Part of a small language model's weights.
Size: width 768, 9 heads of 128 (3 for keys and values), MLP 3072 SwiGLU, vocabulary 8192.
Each number is 128 + 24 x the weight over its row's rms, rounded and kept within 0 to 255. Layers, rows and columns count from 0. Numbers have three digits each. The size before them is the row's rms in percent of the matrix's.

# layer 4 MLP down (transposed), 3072x768, rms 0.0264, rows 2883-2919, columns 128-255
097:122099142118131139135176096136124128094147098155117160079182139119147093120129116121162090154090108069141169144165141144156120171143117106084127154112129084142078109156128139130138142120153131133081154112157129156106111126140095109159122158119138124087124115143112132114176096154126103155117098163141117134144122158139162118099103120116161124146081130125078139143111104119118173120125
101:113135118122151119086115109094123138121089068116157106134104122074084156128125168151103131166090137121131124124128114140135142191163106153131157143129085140116118099123138158120108091161155156128146099154139154131109083156128105140122126107108173101138119082126147076159160123121108125168083106154111160141142112119122094096161171123136115148109099110105112162119090106136113126177093
098:099082180116073126128073133142175139140131131127136120149128141105134083134150128118104128145129176107184095156149135112108138121158131158130143104126143112054102107122088138130132105136138131111082143145138158113113113157132114152112114113149166106116120113126113112136141109102096116136122103119167120144126085171108138133107108077152129068127148089106138139144112124156157133125152
099:126174121153130108154130143112150108163138154122075164091104110163121110097116083118155178114127140123120134106113137112124125095143133127126114129111129136154118143141152157107107125127133132101168112129175123129136110124126120118169126147132129110081136191167093152116117110153107098165143119138142076132122090176099117143149149091115140107128147108136111132131140159130147090130149
100:151135100116144123155119095125128186147087127108174065137121108140136108176113134086150108196144142152113144095138102139142158135135127107136080127124157174141155093152047126119095180127107117107132116124069145157086130118120104140131124116115133175121110138115134096149125106152129138117136133124126104133128118109173146114129134089151140141155099132163101121136098138178065136140148
100:107155132123093142146120138121137116140126123159125115161173109154137096113137174167164095165112177162109121165119136104111160150153106128157122099135129163128117167078099103118143150122134099168160116124151123106104156160134115139166109099115158118144091084160140136107124122165134159065153093141165120116124113122118129101129180126150099127155105112109097087166135135127129115129130
101:133091139138110132111152103125106128123123153111118137156116144108148104128183110135155119146120087117133126152150052128166102089131119130091084133108148114152133177136143098108120142107150155202124164107097117138088130151137119106178143126103098078136122105139101095117150136122124135132157102132155122155147140138129078119150145154104113137120158158065111116160104125125078118116117
097:143136120113107123110134100136139175119101173106109104143144105137119107116109108100082132088131121116152150135156143111183136111086136109126143134084105121132103137157127141145117135123099099141105148141145144146130129120148155137120163151137127183164165157161092086100115136138107173144133104149137131113122089100100154161153140124126121122138112131149096170156115133122139119145115
103:113134148120122099142135135124137170134161126093139149176144161152175142136174129123137084164163114131092171104133133153076145104118130137118137107140144099100144149123091105090140146104149137106141073176116090133107154128161134178184144106115170145117150134135150101096115116109131134120141090116143123127155109133128178113145105131122085116153131148108118131150161084157121124137127
100:161143074155161127093131148183118114070102128135144135143108150133105106093114142148137167084156142140128155140095134167134088171144139127109126127132143128146120100175134144136141099087135129127113124111169094136115109096107141141100158129146161166108136072087168136136125163104111141105131186102142112136144150159141131133131125144126174138113170107171115151127153085110148141166132
102:139158159148111093115142139098123140082150120134128159118137153132136149134146148151156152126150165142118123134139110096139106134153101153145108132072162195116136100122128093110111099137136106139128154166111139134095144089122124141139112112086149086068067107123129107114143110125094149085137164173138181112160133132141103132070164126133135114149139137127124165114136108157097130162162
102:122123129118149132136138101131096142118136128145117151128138100129122134134179136149123116071141163129097101148132129089115139126118136106134122167126087072120143143113089146141183152120120101124121115099129118113131096151108128145158138138094161125101148075092136141128128168137114081111118163131111140124129159111076088078119074134089098141132107128094152137065120095144146131152107
102:151123083092126146167142094122122168117112116108132111165133147094104097113138116159119126160135133115145108128140136148114138117116133134147124096134121129102153086129120115080128160133087168134147123133109112151131105105129123156135164140120137142153153119166100102145122128112103172128122162097124154113177133144139150111118121137110141146137151139143118118101121126119158134140103
096:148118127175124125059141123130131057110138143087117111119099133150131118125140106139114125120086123096127089149111127139130106129114126053127144104119153124124120124092133136109148138156141134079133080111080146138189100112172138206190125131149117130101130118130163110147082134120105132171109122101082124109156168152109114109125101098149119132115130125163149138114133121117133104093145
101:114108113099142142145127144140089118096120101158138153157135131142118112097154115121137141178119103125130170145130080147150141132140115131155137129109093136143124153154105148166134136091117125156123092125134123140151124116137115165109093149193129081119113144125102139140172134119152119145132137122129131110091133125067185110158113140124108127130133166148140105148132106194118141085130
103:139132143102129147127175172131088134121146165145148160148161150089122144166135147143133133157128115097103148097132122105115145121090105155124129149138159163124104134130197113135113121100095140132143116095168128117183120142115149146125184088106116131108132124110165153150138152099175117156106142096152153107103148118123130146127146149131125144145119137138115101167134097121137133176137
097:127125128116134152126137135175123131140075138148105167107150092147111110119149132142109140090126143102131137158098110152111113072121124120109143145150121113129150146124131176167197091112087113133122134082133098113127133112117109138103127127144139105133156140117118153138144099148095114198138106169099112164188153109128113137113136116093152097120123153104123154154113119125093135173174
098:148134114098127135107107167156153148144144074087162118113098119094102137140158149080120116108142144156113117134155113120173151084123099142161126132159106140110124131170160129128151138142088128133138139111105118133129133116145076120119067133128146124126130126139104143133127147150107132107127122109108097086134146141133110121139119100130160167122149096144112110145122137135136153106129
097:195142093130130194130127130133197114129167129154108132163113155064142101142132127155105124183104153125115129123129140138139130099108081122117128111112125136127170140075113072132126145114148174133141122110151085110105145150183159114110149086111131128185127148135133153116130149114120084093128121172091155111085109062106102093119111086144115143088126130126117117135184150148159134152142
100:154164164118143133130102139131113118124113122131113112163122099120116136154120151149111139144086118140119152123128177075125106126125128130138105086106148169160126137124171123145136114183170155114160113138125100165137141161089117130163126137144127147132140146144147105112174162123123090123120108091117109137136088164114111128083119144161108159103146132150129128119135133137152111171081
101:140145114151102147132091144077127141134158125153138160110148143113094162168080093107128117146155142167136131118126183121110089111140131131104090113131136124145150133118137118137112122108123201091145131109135122104104137141105136135105140100088162145129118190133098139121129136104105162163121139174109151129130129152177107107154117092094132112136144139082145124121136127135155114123094
099:113086154150107119174119099117080171154197124109158128147089116161116131103122159129136102147136086099133146137081092155121150124124077125106148153116140129179149162117126137122114151139123137154109179137100141145122127112130116149094145125161124143115116186133074140182153140145109134138176174092160113142158128158133142130155151113146130130142143107104128125189089108137140095118097
102:142089161121136102135139137120178146155110130087159105204137112101115100091087159112112140118066157115099150112156080111144094067133118149156128112150116150157148143129114158103129114132113117111133094194106161146144154139139143124147118121135122094124126198120094073087131137155100137099136123149130141137176120125132174126132155178108132096125108115142127162126152141143163134138111
102:129142106134081138136119088119123086146134108092069139099081148127122108138093130147141120124134173140082094082149105134158137178143144105121182110110103137136135131109106125113118152140156093107139148135110148167154160134143128137121110115130107176103146155111165109129148136178100143090164111179148150137138136101168134109152159111100156132066107100115150152144124135100152138137131
102:161122106173110146146124140070135123151129144133121166099109166087107075122159101137110119134154148077104128127105133128140150092145133152145133130118130130160128159084117125144147155098130082149129125169135122112099106102141166124139132142164151124098151112072078097148095126150128106125127128112158116124163109145130138123122131148088096125153125087126139165116129102108149071092122
102:118122157165125133120105158087153154111159102125134104135129174138118140169105129096145129129073149118122133145098124126108129129106119120111131182144123141135146138115142142123123139132136122151088111124140175142126126116135144128117126123114150119105086137098135131121146116181137139143122169124155135142156103162176152136117157127119132122162107133135131157131106141127089110127132
102:156085143112149031153118121109149105123105087093141100090160111116118118109159153128119087145133124133149102159093154163164154126130115136158140094090143150120170099169124103089157158151124110108137110149103137129119103139091136124100095162118127124115084091138131132139133098143098085130116142128126124119106142147130113114144094128125180143083120075116133190128124134083151138059139
100:135100128095119148147143151147167093135164132133158098166105154170130140107162091143143158113129116097156086144122154147117146103126147126145126134156183121153132100124151155128161166163097127135126125138154134151127103131160125104110136184056112114158159184129109112096125102104154109109151132164120130116103119161162133123167171134135158100161163177115115127140104120119123129120142
101:124143141139152131134152135126175145126142104127093127109116115147135120132107121117149125124144134124138146105085128134125147115101121137086103119088146115143118122120138123178136113133101136163105130096089182168134151113097124130085115136123143175119176108152118102173126121151122134138077098121128084122073082127167099123138070125123134091083117133117127099128143109121098118113129
099:144107165065100155134129132168154080146133142105124109151114183182088129123084119159107156117099156128118113141149103106126140124160143124089162073135138111100130134108142131118087131122140148155118130116107129154080133141108174140170124088139166166113119141109144129125131107146103096074136105168109112159191107089112123151112075132115128139146097160097147127130145125138133094099072
098:173137151132096077108115185095161141158120147137138107133103136100123147138148145118093135101144111115113154153136148135167184093160160130135145087114108135155106123117080119187077087114094150105138147113084130138194109126127135139114071105138148144130103083142136099128185195096125101120097152098145103115127154135090205128140166082128116114110105146073124174118138144110153179090094
100:137146099108132090137119139136128117112144125109137106094188079151187128180137083111127145140124126190134168143127127136149133187109130124129107124162125124118145121170109101139141136111149132127183117145109145161138164068128127098149134135165083132112130084087102143135109120117144139162095132137120111139222115131094118110129142093169142172123144078094129172107101136123138102073107
102:130126133094175153125093104060121131132143123091157142126162125123115117172133155158128123104109126119149112119122133124085103107116151129152141150089153109110103135133158120085178104159100094116131124136122119127124131136085130104116091138158122115154141116111090171167094150152095124110123123167084142142127135127099132098128165171154134153130073130132135159134177116133140108115102
098:149115101123156143138112130119127127203114131088110123131106095124137139151124127139127129195105140098088117114138098122174148104146109114171137124134161080132170088125118132134122118122156128108188138119168127133052127123121097160160123128151119132121147101118139139110130098125131149119130141128137111122133153156139153105142118082143125149139113115181146129121104114149143146105161
099:184168111102147146114099141098144099104124134132127111187184096149134134163164123148126111133139122127173089136159152149149166130141141109156112125123157136133118149147119132078143107141127131148137154117117123128141139104158153146122104179166086091108115119107120099090140128182159144147120154144161115148084177134101133110103151117145118115077166133161120151160116155122127137141132
100:132150120085145104144139155211126125141146116133155144133157147097137128117136130166115120139134137133114101139114173148143104138154135164133096099084141102121138107156117138137141135146144200131114146134123123129109119109120133120166130106154129132084123148132122140121125139156133136093135116087093080120108132125090142121136103104100106168081168175154142165096163161098162080123130
100:141110138176095171158126177118164153144124130105122142136127136164142147071158136108152131134125132116140147113116140112186130085139137106122145070088107113086119121131134125131113132132088182145112145136155118115141126136147122139132149129070123197125160098157138135115156137100158116119151087112127124152126118128079130129174113138141155073097120116108088098166093157097090130129142
# layer 4 MLP gate, 3072x768, rms 0.0413, rows 2884-2919, columns 128-255
099:127109105122111122139118147097121107077118091105090113112129096142110122167124139105121152155140133136119106150103176112142106173143165153136073133077155080147124109149126162109166128131129144109134117143116129147115144146163104139119122173165093126113161104072138149125148115120114160156121137108119128135156112098099071131132154134093116117115163117156153124124182098108115167130117
096:070117109098111108124101131099147112116155152137154171131128130126143127127108130131112148130156145150168118124131109098114108143166136138110125163168134110124122114111101138120106099142094125114118107106148159125134137122136149185115098080178112109158114122107164137160154156102143083152122176124130209108101120106145101168096132117128189103121172107126149099143167137178142136116100
096:139105122128134165089117147120141143119138118169184143122124121142122148112113157125118117109173141111155161115215124161155162124106116110128100137097130138086130071129125134130097117140111127130097122121106130173133157157134132134127086122139174083151117122122164142133140135102122145136083106160155106147112143095147148173152152136166150145105108132139092136088141109124129131116099
116:100119129122140120139141117091176165168090046123079113157159130141115094155131122065123121146113146113124124088155138138135149109168136116097134141128167123115135146145121117147117145132120128076168108145140135149107132114148137175117106103097151152125146114105136130122139113134139118167116096135110131109127106146115152132092159123158132158135146110090145150128145129150118079144122
096:107070122089102160136152125145132091149141113096154105115106133172112156123134150096126114129136191101126135122134167136124190130099118139109130117141135117153149125118138108135126153096102163140110150087115119125140086107129088123149131143118116115103123092202155137124140160156108127152117122149160115156126115149110103132170135068104121115112160090147116130119139126160118149059126
096:127099129121126085116120059103135159158130102175126156140124131116142121124117107158162157100144115176178111121128117107131156132095133136120092152074141130111138142108092134134137107139126152156090130136105127134110139068140134152138161087100096128135167101152129158125133124134172117151176097108129124153091138148131091105094169143104089161121106208112125104156122108135138135158117
097:121099116157081114164152075133151140133135133154135097115128128141103051127113117137139126108117151127115131103134110099130145136118134074115113141167133136126093095131136127151150081098125115159110094163169138166114145145129144125105128101112113149124130136191076122100153172172141158100148093111157162136156131149120147115140142106098079108146109136153137150085153099125154142101117
103:135140140121097145135134111133166160142147168145095144134144091103110134133121104088097189134130138119130129145144118137183117117133124137153128149117169114125151185139134135162171109071150142178116143128157109120134138130120130130136106164156125110156137122143153115141062129149192111110136143106143102168106126117118118136139130130135191113134161074129128062065113118118099129120154
099:102119160103066142162144097111127114181110135115112131108120066184118146168132137098118100154081125153132125076125120144088123147122110113175105143141133117089118167113127178122124174112122164143123134111090138148110138134095120162144118129108163154148139112060134166137131133133125118172121132132105155089023165125117110111125121120179138161114104087133083115150139127103146134114131
106:112117158141130127121125133097200118095131153100138163119118119129162146142106121144120125100111132119106111139149154066154148118111074131086167101095134120069153138162081136094112178130121112138111143089117136109144139142124134176087133148124117119163091108127147145144118158128155123113132152162136129086125129104105149135126162139129094097155134160133139151138183135178123177127160
099:119122123123143147137125142135128118122131107110102161132124131065160139152135144143105145104110131125123113156088133136143103125135154120151164106090121144129119129108148089121114090089086120116158115125117148098138097072131082126150142154117138137084123133113094143101132163127156160125151122117146129177121131150111124118118136136128121085138126134098132141126108158163143146149105
104:126150120149180111129122153113124099104074121166189112073138149109134163125107164137138156177103086115109148089122168090106189076102148137117170100126152131105141133108154116101145161102101103181169104139139121114139092085074131139125136132129132147105142105129096159151142154178165157075118151107102125164119126087090162110099079134151086095147157112136123085101104098100117127125128
098:152108132105173141187164093144177102171105114149138073133138084112155114154124131163132172141110173158119108107144156166109188146122126113076159113149084130095145156122142115160131127129146165145110127154118113124112135106145135120159160109144128115145129114139114149132137123193160149127152132174088141103095107112076094134128167065187111131108126166152081114154143116140136144143085
099:127123140125156169121122152119116129128079115108120130126089148176128149101126171111056134059131148119104129123083151145142080125135132130167050164108163088137171129121105123157100153145117162108127176161134132137136093131144122132134136130132127123119127095164133129091101180181129122155144098081156090105146131077119137116126145116169160128151105085110120136098144104101175071129104
101:129133105122122111134062102061140110135169137151138124090081133134122090104108147117101163137162146127110116136143143126114104096180164160122122116095132123133117167127138094107100145134110132125143107133126079150114122086103128144126145075132130121102109100079164099104143096138091140144130148140143126125126146091102162156135080140119149098134144122132183104141150127123137146097151
098:153086125144112113091166100157150077175123086120110150151140088106124151138132119157143133113093151155147119119163148134091135129127144098141138125143120123152106184159125167070100129149120078123116133118098114178141128153115142153151149176129096129133154093111176099132144125119123100118105085099104141141160148175152112140160165109114136133146138134159145143120074164118151116109148
096:142136166122118096090118135087086114140105101123119159125144135124151109117123094107161159107134169150155125081091157111115098170063167159099109161119146158158131127153134123169111159129105144135148155131144099116126124087151123130094129128101165137167172108131135116126112123129116097118120107143120104197103140094139140158091105151106123118116175093171155158125145118112159127118139
101:142145110135120136139099151112139136109146156163125078120129165142116139154133121169111171104081137122100153122128129152134148133138165156152124095099121129112092118147161076089154130135114135112102147116092069131113181143129162104111108119149109138093180108145115138113139125135067151114150092113107147151148075152127084118136100135107152131113118120131147125106140154180137098159098
098:121120133146117090118100127132145090115125104105115140116106102149116143127124093104117109144172131111112105111089133104148147190078124087124159125150175092133129126151164113138121147122125143135103109126085137095100083064144186125147131154087117157124097112095131148096155123168161118102103112130126124124114121109130153115138146159117104119122181152136141136115139072068126148121142
101:103101086108149151134110095093128117113145134130092141150121088118095117133144127134113113093128107114118119099172127147178131171134139144101177136148155166102129128132184135161146124109132108110104118140112109093135096117109123130111107121093142135158126092175094153126134154143183072185151151123103129137136133143117151124132079133118135155104132089136160145128149123142153133128149
097:130117137155137085096145114101170148132124127148096183113147164117113125154142108080157125141122154119153098100108172087129127140123138115129102121083095121095121097140124120093121150104131151088129159109106095115147126155155111120135089106129127140161091118078158097115153112112149125098143143133137166096131153147104119091179157125062132139112095109138162126125184115083147156130128
097:146144111196092095142122134095133129101131149201152127099143144143121128088112119114154138095147116145186145131120136132099115146119111152094112141159133136128128102113126140143085108117145123151160116082114155153142099142125111132138130129125128122153115095132128122105130150151137141127161097119137137134134176134144141120122125147098129122124153127165139135097162128123192151159119
103:121101182128093144131127107099135147165157168132116142110119156156129129094127131090111128141120139119146165121117143119170130110146120062109118135106166141186110127129162142178070119142103102119113119133126126137113128117100103113148139130114177150120160114116085124115138127143180135169165101132136131150155145163160158135124095134134059148142101172112165115114111115121131127136149
103:141137132126116067140160144093142144131112121130144135103097142131127176100133142132112145100131170110106137107138133094111124181117133142148138140130123100109116156129135136116139099128157124119111182149128116060119103160097164134132108117147125105121118101180119123120113166174143176079126147115156162120124178126113154116134171106120151094102176129147131091120162121109117182122127
104:125123151167193111133091132127152143154159133152178105133104151101155126141109100111149154102081137100121145102081154115109109135158152118135132118100117161142112127121106120134103142120113101153126132108104091133091156105180137196140157137143120111111117108121122148108118110086107091148160150131112117145102125098125115108167092121163147119106095103096138162117160126152137146160086
098:120108127108125117160098120104160117126131115119123120074145130161146114078142137126194133099131132148103118125177133097136099111141102157150096107127164139158121092150091091161110158131114095131107137144128111111107132158126124112179105114167063136105175095132138109112105119136131106141140123127118123131106130133138135111099122164114132113153118109148113084120144134165130124146093
097:122094095128106142086120113114156111084143144125066140132126145126101100159159153120107145112137172111158094187139142122137136153086088144134154146150160143133117121127125113138140092131165114146141173119116146112133116105101157133132084093136120123124160094117119135130149114149122103188110100116115139155185128112145103148081140164136136124120134127109108138128087086162146169123115
102:127120095133122138119091154093154130120117127134127126091139098148123101086137105111110137103130137103152098137105138157120108114127153136148095133112129099130172172150132108156083142167084125110145128108139159116089090144122154133102135142156128091111162106118117137085142130121158173143125113107110101129142156131111120167137100101090141103119122127111104184114113153112105114113158
100:165112084162094091109129078119148139154141151111090122093171159093148085164139128093134112147130135105116140112116178103112110105132092144146106134127127095173073143119123166102170140122076097129118094121134127165119182129119080151135125122139120166144135128095132114106119108124146147109118158118135173138115148123139122133115099126170140140154148094130138125072095114145131162093144
099:161113090098140142159122122137123128128128078137131060101141116162142123158126136123109141136094115149135157083172118130135119120142157164149093166087201105142083126121143143081098120128086139143087095136121117114135102113132133108141132112156094111085121112173108132148115136127134155076110144104139067121122120138123161129159149104124138126152122134113130123167168113147123098122106
099:142116149105109139144113141127117126123145166083141124127108085147147117161112097143129123105127130132129139140092117095099113142148140106182131122116124097114170141178105126134106165113080119143150147136117144115089088148122127114134092135155135159127162106124173123114155138122132095112156131114147096138087140146089120146116120150118072119094163113152127090101141115075085149136090
103:167148129116163099092118138116150142092131127084145162159127112101098137182111130097120156127096155124085141121125102130115172128128122148107107179118114098123132142118172129130141100170086129077134124086155142142115180140137147131114132093123114118176143105126100135134106130085137097132113114138158158143095138129106134159116135136177129140145139173100131159152117155131108128080104
099:127135140146123146154131065103138131111112162156182088149105142152121162160094126107156128117163111108157111133124181128147106119141127083165137147144165079147100133123111156140139194110142105122094125125131108124134168132130140141121145103159068136159119106189175119117121169121161116128163147121133171146076115152145138115108122110176109076172136130117108144133123115149094111126107
095:139133097168162128134188178137110137120169144147097151118096145158092102140109138125129165123103123125073128131136053098123113166115132117078205129132166099108094108117141159149119131145076158104113126164118116110129104136115114121132145114133109134142128113138169134152109132093145129132105099123133154077129130116115136114168086156145089163135132120109166144100114143130126160123132
100:151110099128129177125139147105141147111114142169153163116134143158118129141133146124099100126168158145120117113165131121122118151152095137119167128128126097148182184112140161109132127141133079137116159152146084081111114138142081132132149109097140155169146099148125146120140134096162132147185130093101128120114149076106114126129118150096118150147167133187154108122119131128150098131165
100:117132136124115129102140099102161107100104161117113094108108130148144127096104082148171148094115112177153115094133120119150121115126081146104110119086193065108123137142097096113160145168067168125109133158113098072123093104127116158137146146150126121089115122121119137145147139105139141115139101161073160119120101154148073134118142135138123100130117129116097134114093126115100154173130
# layer 4 MLP up, 3072x768, rms 0.0389, rows 2884-2919, columns 128-255
100:120146120131146135101151139099128133117144137108138140109087140181135138146107148136088083102102109121133159151110141145153125089082130152098115116144130113151101152104127140113159106116131162099120106137106139168110111107154153121175091064143088127117117119125097174131136115091119144098145060115140191135148134127106101161170161137149142101187116128106128149083144132166127148183113
099:183101153136123064124176127114152128160137080144163137122098119118164118097156139114124065142092157161137143140099137165156121111104142100112125138122183104102106089165149144116143148158156103130102153162118113132130113147122118150137160131089110113159150099154079162118120141116092103193124089130176110114111176125110154119068158147122100158117116105132104140169167155140145123106151
098:125126098099084109159145127137110108127140108093104132161099129090135187156088140130142118134100045139102157132096121150117157140138114164101145140147131158121166128159108160116153112082171162095167128125173131105109155082110088099132088129168122143082095158140115084136141129125144096136123128130107130145145123130132175136136145141141146116160146083091121176139107107124129154114133
112:138122133111125077142112123129132158183116062112106127152142125131174134178150123114123117130149171098139118078100164136113192142130144099120130110098138152122148101113117119136114192137167133150118155164096130115130109136146152145087105100085128182104119104126105119135110156107136093148137126102131160146138097143132173141140161134176126155133133111123113136134105154166115123134112
099:137128122135099144141098103163102090134113104122114124165139104130116104134145098151158124132130135122140161130147134128114151116140123162083118177140133138119091139122095131168098106091118104160080132157121167134142122156104151154119154096159152101141101144118170158114127140139160156121129173103159128111131127112097059136095132114111099138136129103097111073135138128138167107122121
101:144117161180130142135130156129106123118147154113150172137114110125162125145118099079140187160160160108117098157166098177162116139122118118145126167108094076125113114145107105148146116145166205143133120119101105136125159148088176138100182086095161133139135129109150093092117148079111117095104145081148121173115099126158124164167082121134151110131138140113135123125091171132117112126131
094:093133141124100128145129129142152136103095134143125141132176123124093125136144091087126093100101095143086111138125137111174096139111118109123148086139139146100113171159149139148125139122161171132115113107125134141114100148087135162118114139132113150167118118114097155148130136158107135122159162121107175153143146128151140129141088146153162103119095130127096109212171105092177118129113
105:133153103118153172137067108141163155127105090093106156192131117122160064115107103148167094135126139099148132108158064131124110135107109121132112186129099112120121098108096159146107108128130129096109112123076147087144174116103149161119114122130085110148094156119108087124107142066126119131102045151162106114141114120144117125113123172095122136117155109116147135101102126127120136142141
104:119124145096125159115135161176153116103147111107145128162130129097112125108099134141075126151128137149178135154104146135103153117140151133169147098146073120142158133137114111122135108103163123114133089174180119133142135135135111141130116090136053157104121143182117086129170102107124094122176120143136123147158095121131131139191156086109107111145177138145123133141077123116092152142113
101:084119126132106117100132178123072137133149096103127112157119152138154095142154131149152151148130109160139084151150117148082134167140145067127148147155141153118097144180171074142114126118068144120123114179096109111135144067155154154064150102095140103134116124133121090117136113139134122154127101134092113113088148123119177156148183124105120122080089156127136100118088103126135155159103
103:130110124094111137160131078136140125114122146139126168073113141133119151110133162163154120169100097120127136072144117102152132130142128113084131147137122106084134091151123138143160133145130111155117119178112116107161124128128105140152128102136120146158153126170122119133092139112129130170156131160095114123115144128137140120102095123153138094158137093170126110128132094128140078122115
101:093138086146168117126109142114089128144150131177090116163100188133147099113138117112115111140090107131101146123130139117146161136128113088111125087128118131168113158121126104152102147069098134141180133112129134134128130192130056101109175157162140108115133143082117131144138088144164119094126172137088127127167117142136108138109106096167140082144119086093146136080136134105142108121118
095:139163154150182112094132105125125105083138151171170195182155134138135152161115124115145160126112148147112115113180157169190134086152116128140144137140158097143134149108163126116115147106106125136108116086143161139143114135122087156104145101124130102136149133094121139131142103178117105159132117145122143142138088117144085127076096143123148153104118133133115107125082173116176136110099
101:147109114088171150118160132120103126122105128172156133165074141160099117099133147120105131128093130162104118112131087134146131124169133083172118137123142114122072118136125123146111167115146127132105126133137137139132165214119160074134097147149154122147140129127093101144104160133110129166140096110139138102167134103113151150104155143144155167117155151133127121089125100098165123141133
103:178151143197103129162124174110077132090108121110155102105185107127126092122142131119121158108157090146116171087118106070136113098136118118122154136143111093127148128131156141110119119124140154116117155105104178102115076087170157151157155123125097096154133131101127139132130154140101136119113138123130137108072125129138135166154170111126121142122146137110119130121162129119103152142083
097:110116161108120132104152126140109154077133078130120148100107154134083143174127101127150141153117139117118138138111098117101120140113146150116122108100128125090122125110134146156167144134098122159117141171095150135138163120135095158131079133134153116132145124115120132142117193100119141140099172154122134149079115134125101101056108129161156131132145132124135100130111144167128154138141
100:086137140101136152077071112126142184165080160105106122120099141130114144132085131103139141154150129167124130103149129121137115142108079137137144105124145109116136138152119133143062128111089155149118102086149094138122129150167077132115102143124114146163132134099109120120124139125116095119123110078090139106166104111121137139111168155122151171174119129147097136154092109159112148131146
099:162140120140131132126168134139118101125200099144092070128164136118129168170114139137106132160088115155118163156138126105149145127129113184156115125126148107133109114143123121140129134146155096108119138103141066064124129141180117129096087101153082084133113116120139131137144124138137111119094117131106165132134138130092096154152089099136101135098117170151124132120160122141168105144133
097:181146169144176119148097139097147151113126148113117112130114147110153152198170143109137163121152162126079148125121158145105117147130121113148139141115128137131167116201132149134170135160127122106124152159130102147111126084133153097125148136128089144086093128178148122139135079102111146166143117162103127139156147172162152125121160128126096155135162128146125114173122103100143113095116
101:135128101127154112123123136110125164088145077132103076115178117128118149123136157131136137103177144115113166113097126140080082095108144176138124149115091139104121146118124153113195142095134122136083124109133163143140121149183112134097150100083092130118101134106116194129134104131125123080109075150153156136100111152138140096171118116143098173129110135136163115138150081113149162140150
097:137137110105099109132156100132131103117138121115121114129113117098130152136101153147144109104157124113154112124125140084120121114157133104122193092124141107110114124119120107100118133124106103143161105062103149138134106117122143163129101112152127116098104141115172147115115130096137120137099108161092115122138141155151128077091127138117143154132132160137143141084147122115131130158155
101:185121168133139064157142135130122138077138126092113140118144132116138127096099098105153102137109169118134140078160127154124091113148100144140135144156075124139185103125087090110120131090134134120135112167127156118130186113121140127096175121119141133098142124127143092095100124154164114128135098142163117153134168167104124125167160094085140132104096091123098165108150132152125094124135
100:179154134167136137150120157149085181130153127118167071126134107111111152072128194098082117131095136148153120094117113124060084129146144124176143167138133142144138109123132129154151104136113105092126105152100140129109124155146138131134164106147116102092134120158106111100120163101102170111118109111137137088118086139107119152093139118141112102138132126140155095132154134123158116115166
103:123090112086129121170153138131182136155106143107145126118127099128134087117136145146136122146149138110096130134168129177139128097077113127108150150157070100160112154182148115142098168174136142155144097146105090117116145137120086097098136135110124096149140136130104132134140119140125125116162129096070139127165095151146149143132182138080137177130104120145123114072144130120113118110109
102:138103125126163140135158137113144118116106101151158113159124113158103126164128121106160139172131160146087130136165073160085124153124160089116141180173099135145137116133158086122176125108137166149147093082079139174117133157118168069132114134087135123132115129116089136128124117130130108153095119172121085160112131114118119136124119122114145131134105157131111127127141110105114138111134
102:169125106131118084132100129148127142149121125100076093148112145155133127164138134113116131140085107140133089095124131147175128111103114111137153098087093133058182112118098102114143130104101127130119133128135112084154102164128122099091110133137152153070116129076138105113121095137131128153145135173102135145182156141094082123168087097128108141172117131133137147100153151122111125141118
100:187111095115101167129141109125120132174177191145144126099138160154142178123168132082140108138130117134148116113087135136095120142136121134148126109160142079063120174117125133128139147148132089149145123161168145124142124095117163132146092122130123164111142118121129178115133129061115125161161107095088157097093117066149130114099092141138057100139114129144100145160123120119118143152123
099:128138087087137140129081152080136138060116086148161152120120138142155114151128168133147125051125156130125151163093144109146166092118149142120088133111122160114130139139139159150142130125122142105127144119125097124148135136126128147110109108115091162101155124142090087096126091155113154113110082143168122136172150125123111124111107099168142127118127097145095119106120116121176149131113
100:129162123123098129183120118136168103111145122129146157142141152136154102105142084128152133126110092161135104125154143107111135144110084138136115130172139128119090124143117158117121157096159060113142138127122139119147113105123126124111118104151115158102118132152155121125168155122136118158120151133066138103138147131140110090103106133093155142147099130096156107140127164130137146076143
098:108129151157121109083110158121146103097090162164109126126150137089139119146140108076122126147151146113146130133133154163094127130154140139127125101142148157132086089134132129135154099114116160117184124146110135125146155209097115132126110125099178157165112112104146147117126122143149148084150133158120058147177149131108138134124159112131131089123116148159166142143106181153137118094141
099:169180140110105106096100155126152125162124108144161152108153120122094116150123110121110136105081164127101150110103073122146180117140140149122104120102094139112147128168168120145123121136118144114148150137150131117106153100123149127140085113083126099181129139100139117088115087137165111138109112145149145126144138129155106100137144151089098100110111087126151137136106183128151133161165
098:114125125097147118124150107121125178137155124097109151120131162175119122111146127092116108142141133097142138094103117143159132133112120121120166137099163133135155124109102134118141076120118122083186105181110129115106110106121075124142168106091171145088137135106150115118131145140078090126111147105156149112137115105155144104116108123169122120136114146165135143107143120157133130136117
100:073115138096104176135156101128116113144167172144134143124105085137149127095111125104148113127116125154112116092136118128157131161134176123108155145132145137119075135140114149079127120099134150086150135124121131097128132123120129130088105120120165142128121135155110139144110136108102129128154126142140084158156124106136091108171141100134086178102071163131124167112093125147096171129170
098:136126112109147092122134117129141151119131158138088138144122124106143173145107166153102112138122113128125091106144158128115150110110103150158159122160130124132121086144158120110096128118146127157112101151147101100153131111109172157156136141144125106101136151184146152121098109135137099105138076143163149101114145116085137154126119105167128141189112132134120148121112140184087165110079
101:141129134103098129094134136138118140149094168130138073117163140119111105138102167133100137079104129101140146125128118112084118101151136100162145151147158121127154118076119130157132143132124143149152156130086110153118120135131181119106156184119101124130100140114132130112128140108143110104138110118095129157102126096204133123140133090132139131163121139141149117176120068139124143114082
099:156133146142094134120078169121121135103139097141150116127095129081132141119130117146109087157127102146151160114146060110147132129123137150148146132094135136143141113135171173101153126168128159182102120128149136096124103128117157140133091116130108119136151125159105132092100134153160131116128122123142144107120153117105155103139150137141129144158170176165152078122156155161146093199131